config.yaml
norm_eps: 1e-05
rope_base: 100000.0
init: "trunc"
lr_head: 0.00479
Each number is 50 + 10 x the weight over its row's rms, rounded and kept within 0 to 99. Layers, rows and columns count from 0. The size before them is the row's rms in percent of the matrix's.

# layer 4 MLP up, 4224x704, rms 0.035, rows 2773-2779, columns 0-175
110:42 47 49 44 57 56 31 51 60 37 50 26 50 37 52 38 53 39 48 45 43 53 35 42 49 44 40 46 45 46 41 28 44 66 49 47 57 44 41 71 63 40 41 31 63 48 47 41 48 55 54 43 49 57 54 46 41 63 38 42 50 55 47 58 42 45 42 36 69 59 43 43 51 25 44 46 29 48 46 50 49 57 41 51 37 66 41 84 55 58 44 42 40 54 67 43 50 41 59 42 50 39 58 55 36 42 77 35 37 49 68 51 42 49 36 46 74 41 61 43 65 46 57 33 51 54 40 55 50 69 53 70 56 61 62 48 68 35 45 67 57 32 45 46 38 51 45 22 53 46 47 62 47 48 40 51 54 36 39 43 60 62 69 57 53 50 50 54 59 43 62 45 54 56 31 42
110:51 38 54 61 66 48 62 41 37 71 55 50 35 32 57 61 49 50 47 47 46 43 46 52 50 53 57 47 34 48 60 30 49 47 64 46 45 63 71 63 57 52 58 67 52 52 40 43 39 49 53 44 66 48 51 54 45 64 56 59 45 39 47 74 51 25 68 35 60 58 56 40 43 49 42 52 50 38 71 48 37 58 54 35 35 49 46 30 44 57 50 39 41 40 36 59 60 57 51 59 30 61 57 62 53 54 63 32 40 40 60 68 45 57 59 46 58 45 42 48 42 51 53 41 50 60 65 56 61 65 64 60 45 51 63 40 57 55 51 39 37 44 39 64 43 53 41 44 38 49 46 37 37 44 43 49 54 56 42 72 52 45 69 45 55 49 61 70 38 54 50 65 77 49 67 47
111:39 55 40 68 40 55 35 39 56 58 45 50 50 36 53 51 54 50 57 51 53 55 32 60 46 37 37 51 40 54 62 58 51 33 60 58 40 42 50 58 54 46 57 38 49 53 45 44 59 36 43 33 46 60 57 55 68 55 42 46 49 58 58 47 50 56 52 27 39 37 64 61 43 51 49 52 52 35 60 64 47 51 34 15 58 34 69 41 37 44 39 57 43 55 73 49 41 52 45 43 48 41 59 32 40 51 37 44 62 35 59 50 44 43 50 45 43 40 58 45 46 46 66 45 43 52 53 37 44 39 52 45 56 48 47 44 38 37 57 52 47 38 47 58 66 41 35 70 52 38 31 51 36 60 66 52 51 35 56 73 61 56 55 47 40 50 51 31 61 45 43 54 39 38 47 51
094:58 49 57 50 60 60 55 53 48 63 65 52 60 45 42 45 71 51 55 40 30 48 58 33 48 73 72 54 30 46 32 51 42 51 50 61 59 71 57 46 30 49 56 45 54 59 56 48 30 56 53 55 55 40 47 55 42 48 57 60 60 48 44 47 67 32 66 35 38 60 50 53 35 35 52 55 52 47 46 46 57 33 41 53 52 30 55 58 32 48 50 51 55 44 52 66 56 48 44 48 57 60 55 59 67 63 48 69 54 46 51 59 63 56 57 58 66 45 38 61 46 53 62 58 57 43 57 58 50 40 75 56 53 55 53 53 39 54 38 54 56 52 35 47 48 51 58 61 47 42 36 37 55 62 65 33 53 47 59 43 53 28 36 56 42 57 54 49 55 63 54 58 52 38 54 55
119:62 41 64 41 63 46 47 44 43 56 37 49 61 61 48 52 48 65 49 34 52 52 39 47 54 51 58 50 49 47 41 58 37 38 65 51 68 69 54 56 45 53 47 57 65 40 64 56 36 47 69 58 50 44 44 61 49 52 47 42 35 63 41 47 46 49 44 52 69 28 45 50 55 58 67 51 41 59 66 66 46 43 58 44 54 41 59 57 42 62 67 41 65 46 57 42 49 39 38 51 23 41 50 25 46 59 47 53 52 51 48 39 69 51 60 38 37 73 35 47 53 41 48 62 53 62 51 45 45 48 36 55 58 39 23 33 50 53 44 34 42 60 62 31 57 53 45 40 37 47 46 50 43 53 56 36 61 55 47 56 41 54 34 55 45 58 49 49 64 51 57 47 58 53 55 62
117:48 53 49 53 52 54 65 50 50 52 45 49 35 60 42 40 54 57 54 52 42 51 29 46 59 49 44 55 36 44 47 54 36 53 67 63 69 63 47 49 42 56 48 57 49 58 57 46 51 55 37 41 43 54 52 47 30 35 52 54 56 57 53 54 51 40 41 59 50 48 70 63 51 58 43 48 75 53 49 64 54 42 72 44 55 54 48 54 62 43 51 74 49 56 40 50 51 55 52 48 52 36 44 34 47 51 37 76 45 42 65 48 51 49 55 64 56 48 47 60 40 51 59 54 53 44 39 55 57 50 62 38 57 44 45 55 48 54 68 58 58 66 30 42 48 59 37 48 44 38 45 56 37 53 58 43 55 55 35 79 53 59 62 48 60 37 48 47 44 54 44 62 62 65 40 45
025:60 46 45 51 42 52 48 60 65 34 51 59 60 40 46 45 64 62 49 73 65 48 44 43 51 58 49 49 42 49 55 51 52 69 46 64 60 54 50 49 51 49 70 52 36 40 53 58 37 71 64 46 67 59 56 55 64 40 39 51 53 43 61 19 41 58 72 57 44 58 74 46 60 41 45 50 71 43 62 31 52 40 37 49 50 54 48 52 32 40 45 36 39 46 44 53 53 49 55 57 49 46 55 43 48 46 56 69 29 62 59 59 47 55 59 50 61 56 57 60 30 54 57 59 50 66 45 42 54 63 56 14 49 56 50 56 48 55 53 38 42 60 45 50 65 43 66 48 61 53 58 30 62 50 51 69 60 48 45 46 55 42 57 71 42 47 62 44 43 57 60 54 48 61 71 49
# layer 4 MLP down (transposed), 4224x704, rms 0.0354, rows 2773-2778, columns 0-175
108:36 38 60 57 45 50 48 67 68 35 51 66 51 43 44 46 33 61 36 60 49 58 51 52 39 29 54 67 49 54 39 32 43 67 24 46 59 49 59 48 50 51 35 45 44 43 58 43 34 60 42 63 51 52 54 59 60 50 53 54 67 60 52 53 47 47 27 44 30 60 46 52 66 54 49 40 42 57 17 57 48 66 53 55 44 63 34 65 51 37 27 42 31 25 55 52 43 49 60 50 32 55 46 59 45 62 46 47 34 52 58 69 48 39 50 56 31 59 56 55 43 29 47 48 57 40 60 44 42 51 58 47 51 62 48 35 41 53 51 39 58 49 60 32 67 55 61 48 57 41 46 50 41 62 58 43 55 53 39 50 65 60 43 46 39 57 60 43 50 52 49 25 46 47 56 58
109:40 54 20 33 66 47 53 44 47 52 49 42 51 59 48 50 37 53 27 55 50 58 54 64 49 43 42 71 52 47 47 66 24 44 39 63 36 27 69 47 53 31 52 41 49 71 44 49 43 54 52 53 51 54 56 53 45 45 49 39 54 52 35 54 35 58 43 49 45 46 31 49 60 44 46 50 30 58 47 33 61 48 58 31 47 58 63 33 47 45 63 48 37 53 45 54 47 65 43 45 61 71 42 56 48 44 53 48 42 45 42 62 44 53 70 50 49 47 49 44 64 47 39 69 58 38 36 49 51 52 32 59 61 35 59 52 55 49 50 56 48 60 43 60 72 51 45 54 52 46 48 60 45 55 67 43 46 63 42 49 55 54 40 46 39 46 51 57 47 49 62 48 49 51 45 54
105:38 40 53 56 53 40 60 50 44 35 41 44 55 59 53 67 64 47 35 57 49 56 53 40 34 52 46 59 61 51 45 41 59 59 52 47 52 33 55 55 49 46 62 62 59 25 41 52 38 41 52 59 39 44 54 46 53 39 49 44 44 46 51 53 47 53 53 24 42 60 49 43 47 41 53 54 50 61 49 45 55 40 66 31 31 59 64 77 54 51 50 30 56 52 28 49 52 42 60 59 59 57 56 42 60 62 59 53 49 36 39 35 56 43 50 51 51 67 46 40 53 39 49 77 60 43 44 40 34 49 65 67 33 44 55 63 36 63 37 35 44 56 56 49 54 49 40 53 61 30 77 30 49 50 32 56 46 56 47 52 54 47 45 56 43 48 41 46 53 46 64 47 54 40 57 30
100:48 58 41 54 70 56 53 52 51 53 36 52 62 60 27 41 52 45 66 66 52 46 48 66 74 50 55 40 37 26 47 44 46 52 53 52 52 37 42 49 56 34 58 49 69 42 26 53 47 50 58 46 39 59 70 60 53 60 41 56 41 64 53 47 48 41 53 42 40 56 48 52 46 38 58 55 36 48 51 52 63 51 67 53 34 53 34 37 49 36 28 60 58 26 43 48 48 42 39 55 44 51 37 55 54 54 55 52 34 55 47 45 59 53 46 65 60 54 46 47 52 48 50 61 45 66 37 54 58 50 55 48 31 59 53 56 66 47 67 48 53 48 56 67 65 56 50 41 50 58 53 51 61 68 55 36 53 63 53 52 66 56 41 48 46 44 45 53 42 43 54 57 40 58 45 51
118:48 42 47 46 47 58 47 56 45 68 50 30 54 57 39 47 58 73 60 68 50 50 30 44 52 53 38 57 50 52 48 54 50 44 62 39 57 41 45 37 47 55 35 48 40 50 42 44 55 38 51 45 70 57 33 45 52 50 40 50 47 40 48 29 50 54 51 38 46 59 56 38 42 53 48 57 31 50 67 58 56 47 36 58 59 58 39 33 59 56 42 42 47 53 61 46 68 55 51 57 43 52 41 67 52 59 35 51 46 46 58 59 47 55 40 48 68 55 53 43 54 30 64 24 56 38 53 37 29 59 63 36 52 60 61 62 69 71 42 44 30 51 67 43 49 44 54 49 22 55 32 35 56 51 48 64 48 38 56 58 50 40 60 66 55 50 71 52 66 57 69 52 39 60 61 51
118:53 53 50 50 52 70 55 35 66 42 48 30 44 41 51 52 46 40 48 48 61 46 29 54 51 52 36 46 39 50 46 67 41 35 54 54 42 46 45 49 35 44 45 56 50 45 38 47 21 50 56 41 55 38 63 57 40 35 49 45 48 61 57 32 47 57 41 49 50 55 50 54 53 62 38 37 61 32 61 72 52 50 63 56 54 55 34 62 50 73 28 51 32 47 54 60 58 35 55 60 62 50 38 31 50 66 40 50 47 50 57 54 47 50 38 64 53 41 32 62 35 53 50 31 40 44 45 55 54 50 54 48 29 40 51 46 52 50 46 47 53 62 39 40 45 51 55 49 65 63 45 53 54 56 43 41 48 68 36 65 60 31 46 60 51 40 49 50 49 46 52 48 42 64 68 30
# layer 4 MLP gate, 4224x704, rms 0.0358, rows 2774-2779, columns 0-175
106:57 61 48 57 48 42 65 52 50 53 42 69 45 48 53 65 61 51 54 38 53 53 53 51 47 49 47 54 39 64 58 52 47 43 61 35 62 41 36 52 57 51 48 40 46 37 42 43 41 70 62 44 45 62 62 52 50 54 36 33 40 21 56 48 56 46 37 47 63 37 33 48 47 53 52 36 64 45 66 40 57 46 75 52 47 62 45 51 49 56 49 53 46 65 46 49 38 42 54 49 42 67 54 78 33 44 55 38 54 65 54 59 50 29 40 57 47 62 36 51 42 76 55 51 53 38 56 44 41 52 48 44 60 52 55 59 57 29 69 36 55 36 42 45 55 39 61 39 61 47 46 52 63 64 45 46 58 47 46 55 54 58 69 53 59 42 35 62 57 71 39 63 44 54 76 51
114:41 34 48 36 48 58 50 42 58 52 42 33 51 58 49 40 52 64 60 57 51 60 45 58 51 48 40 38 81 38 62 53 55 57 39 59 44 67 54 49 54 54 39 46 57 40 72 50 52 58 54 52 46 55 37 52 46 57 54 33 68 59 45 39 58 45 44 52 47 39 36 45 30 48 50 40 66 45 51 55 45 40 50 48 44 49 45 36 54 58 60 66 59 62 44 40 54 57 49 42 66 38 40 50 53 47 67 60 32 41 41 33 22 46 40 54 33 43 34 57 40 50 57 49 49 58 48 73 57 49 45 41 58 50 59 57 46 41 77 41 44 41 34 53 36 44 42 48 44 55 50 46 43 38 56 40 52 38 52 57 37 49 51 51 58 52 44 63 49 38 67 62 41 48 43 62
100:39 68 61 34 66 40 57 48 43 56 54 54 41 62 50 50 36 54 43 50 75 56 52 52 48 55 48 61 70 58 42 46 58 46 65 57 36 53 36 49 58 50 50 67 30 52 58 60 59 37 32 55 40 53 31 36 39 54 45 39 32 58 37 63 58 54 51 56 64 56 48 40 55 64 62 42 39 44 67 49 53 57 45 53 57 46 53 60 55 37 58 48 37 56 36 51 51 39 58 65 38 43 60 29 44 37 49 27 64 31 47 43 39 40 39 47 34 56 65 33 52 58 51 39 40 48 46 42 63 50 54 67 49 33 47 49 61 37 72 57 48 55 47 50 50 65 65 48 46 53 44 57 55 57 54 70 58 55 49 34 64 63 43 68 50 66 29 49 46 47 40 41 54 48 55 41
129:58 54 53 25 43 59 50 58 56 51 46 29 48 33 53 60 64 53 79 50 47 56 50 51 58 47 54 50 47 42 47 37 52 62 70 52 55 44 42 55 64 43 50 41 50 49 39 73 68 52 59 56 50 59 66 46 37 49 35 56 54 39 37 43 33 32 31 32 45 46 46 51 56 22 58 48 43 53 78 49 55 60 60 48 43 45 47 53 57 40 55 42 52 49 46 53 59 54 60 48 29 71 34 56 52 52 46 66 49 60 51 45 49 26 52 38 54 75 41 29 40 47 36 23 41 33 56 57 49 71 48 52 44 41 51 53 59 56 58 60 59 62 47 56 41 49 58 52 35 47 61 49 38 40 54 47 51 53 65 56 61 61 45 26 56 56 44 29 59 52 54 59 35 57 45 73
117:50 51 63 49 38 55 60 43 54 50 35 55 34 69 63 48 49 57 50 49 38 57 27 47 44 58 49 35 66 38 50 39 46 54 58 51 62 58 53 54 39 51 47 56 68 55 45 46 54 68 54 44 52 59 49 45 43 39 52 70 56 74 38 43 55 57 43 45 59 34 66 67 67 66 35 54 67 56 60 48 70 29 46 64 68 54 42 50 49 40 45 50 39 46 33 52 49 59 62 42 53 26 60 43 39 51 49 64 63 45 58 46 58 52 39 67 68 43 55 67 30 50 60 64 54 42 47 53 47 39 48 54 47 50 56 59 48 39 53 51 46 65 52 32 42 45 48 44 53 36 56 50 41 52 49 35 35 41 49 62 47 52 46 57 42 43 73 60 47 63 27 54 75 59 44 55
023:42 56 57 43 54 66 54 54 43 50 52 44 43 41 33 50 50 49 50 59 68 37 50 57 56 42 40 35 23 63 61 37 81 49 53 41 57 52 61 52 55 45 43 50 56 51 36 57 46 63 49 49 61 45 47 53 43 59 53 64 56 68 60 53 60 38 46 50 41 52 31 57 54 62 76 36 60 62 52 49 56 55 49 49 47 38 59 63 66 50 47 38 36 56 57 27 61 54 41 49 46 46 44 47 65 09 54 48 58 65 60 49 41 35 47 37 53 54 46 60 37 46 43 65 36 50 48 30 59 54 38 58 50 49 46 37 64 68 52 42 56 30 43 41 55 65 58 41 37 36 63 52 47 43 50 74 56 46 49 61 42 32 47 50 54 48 52 49 63 47 71 69 62 39 38 27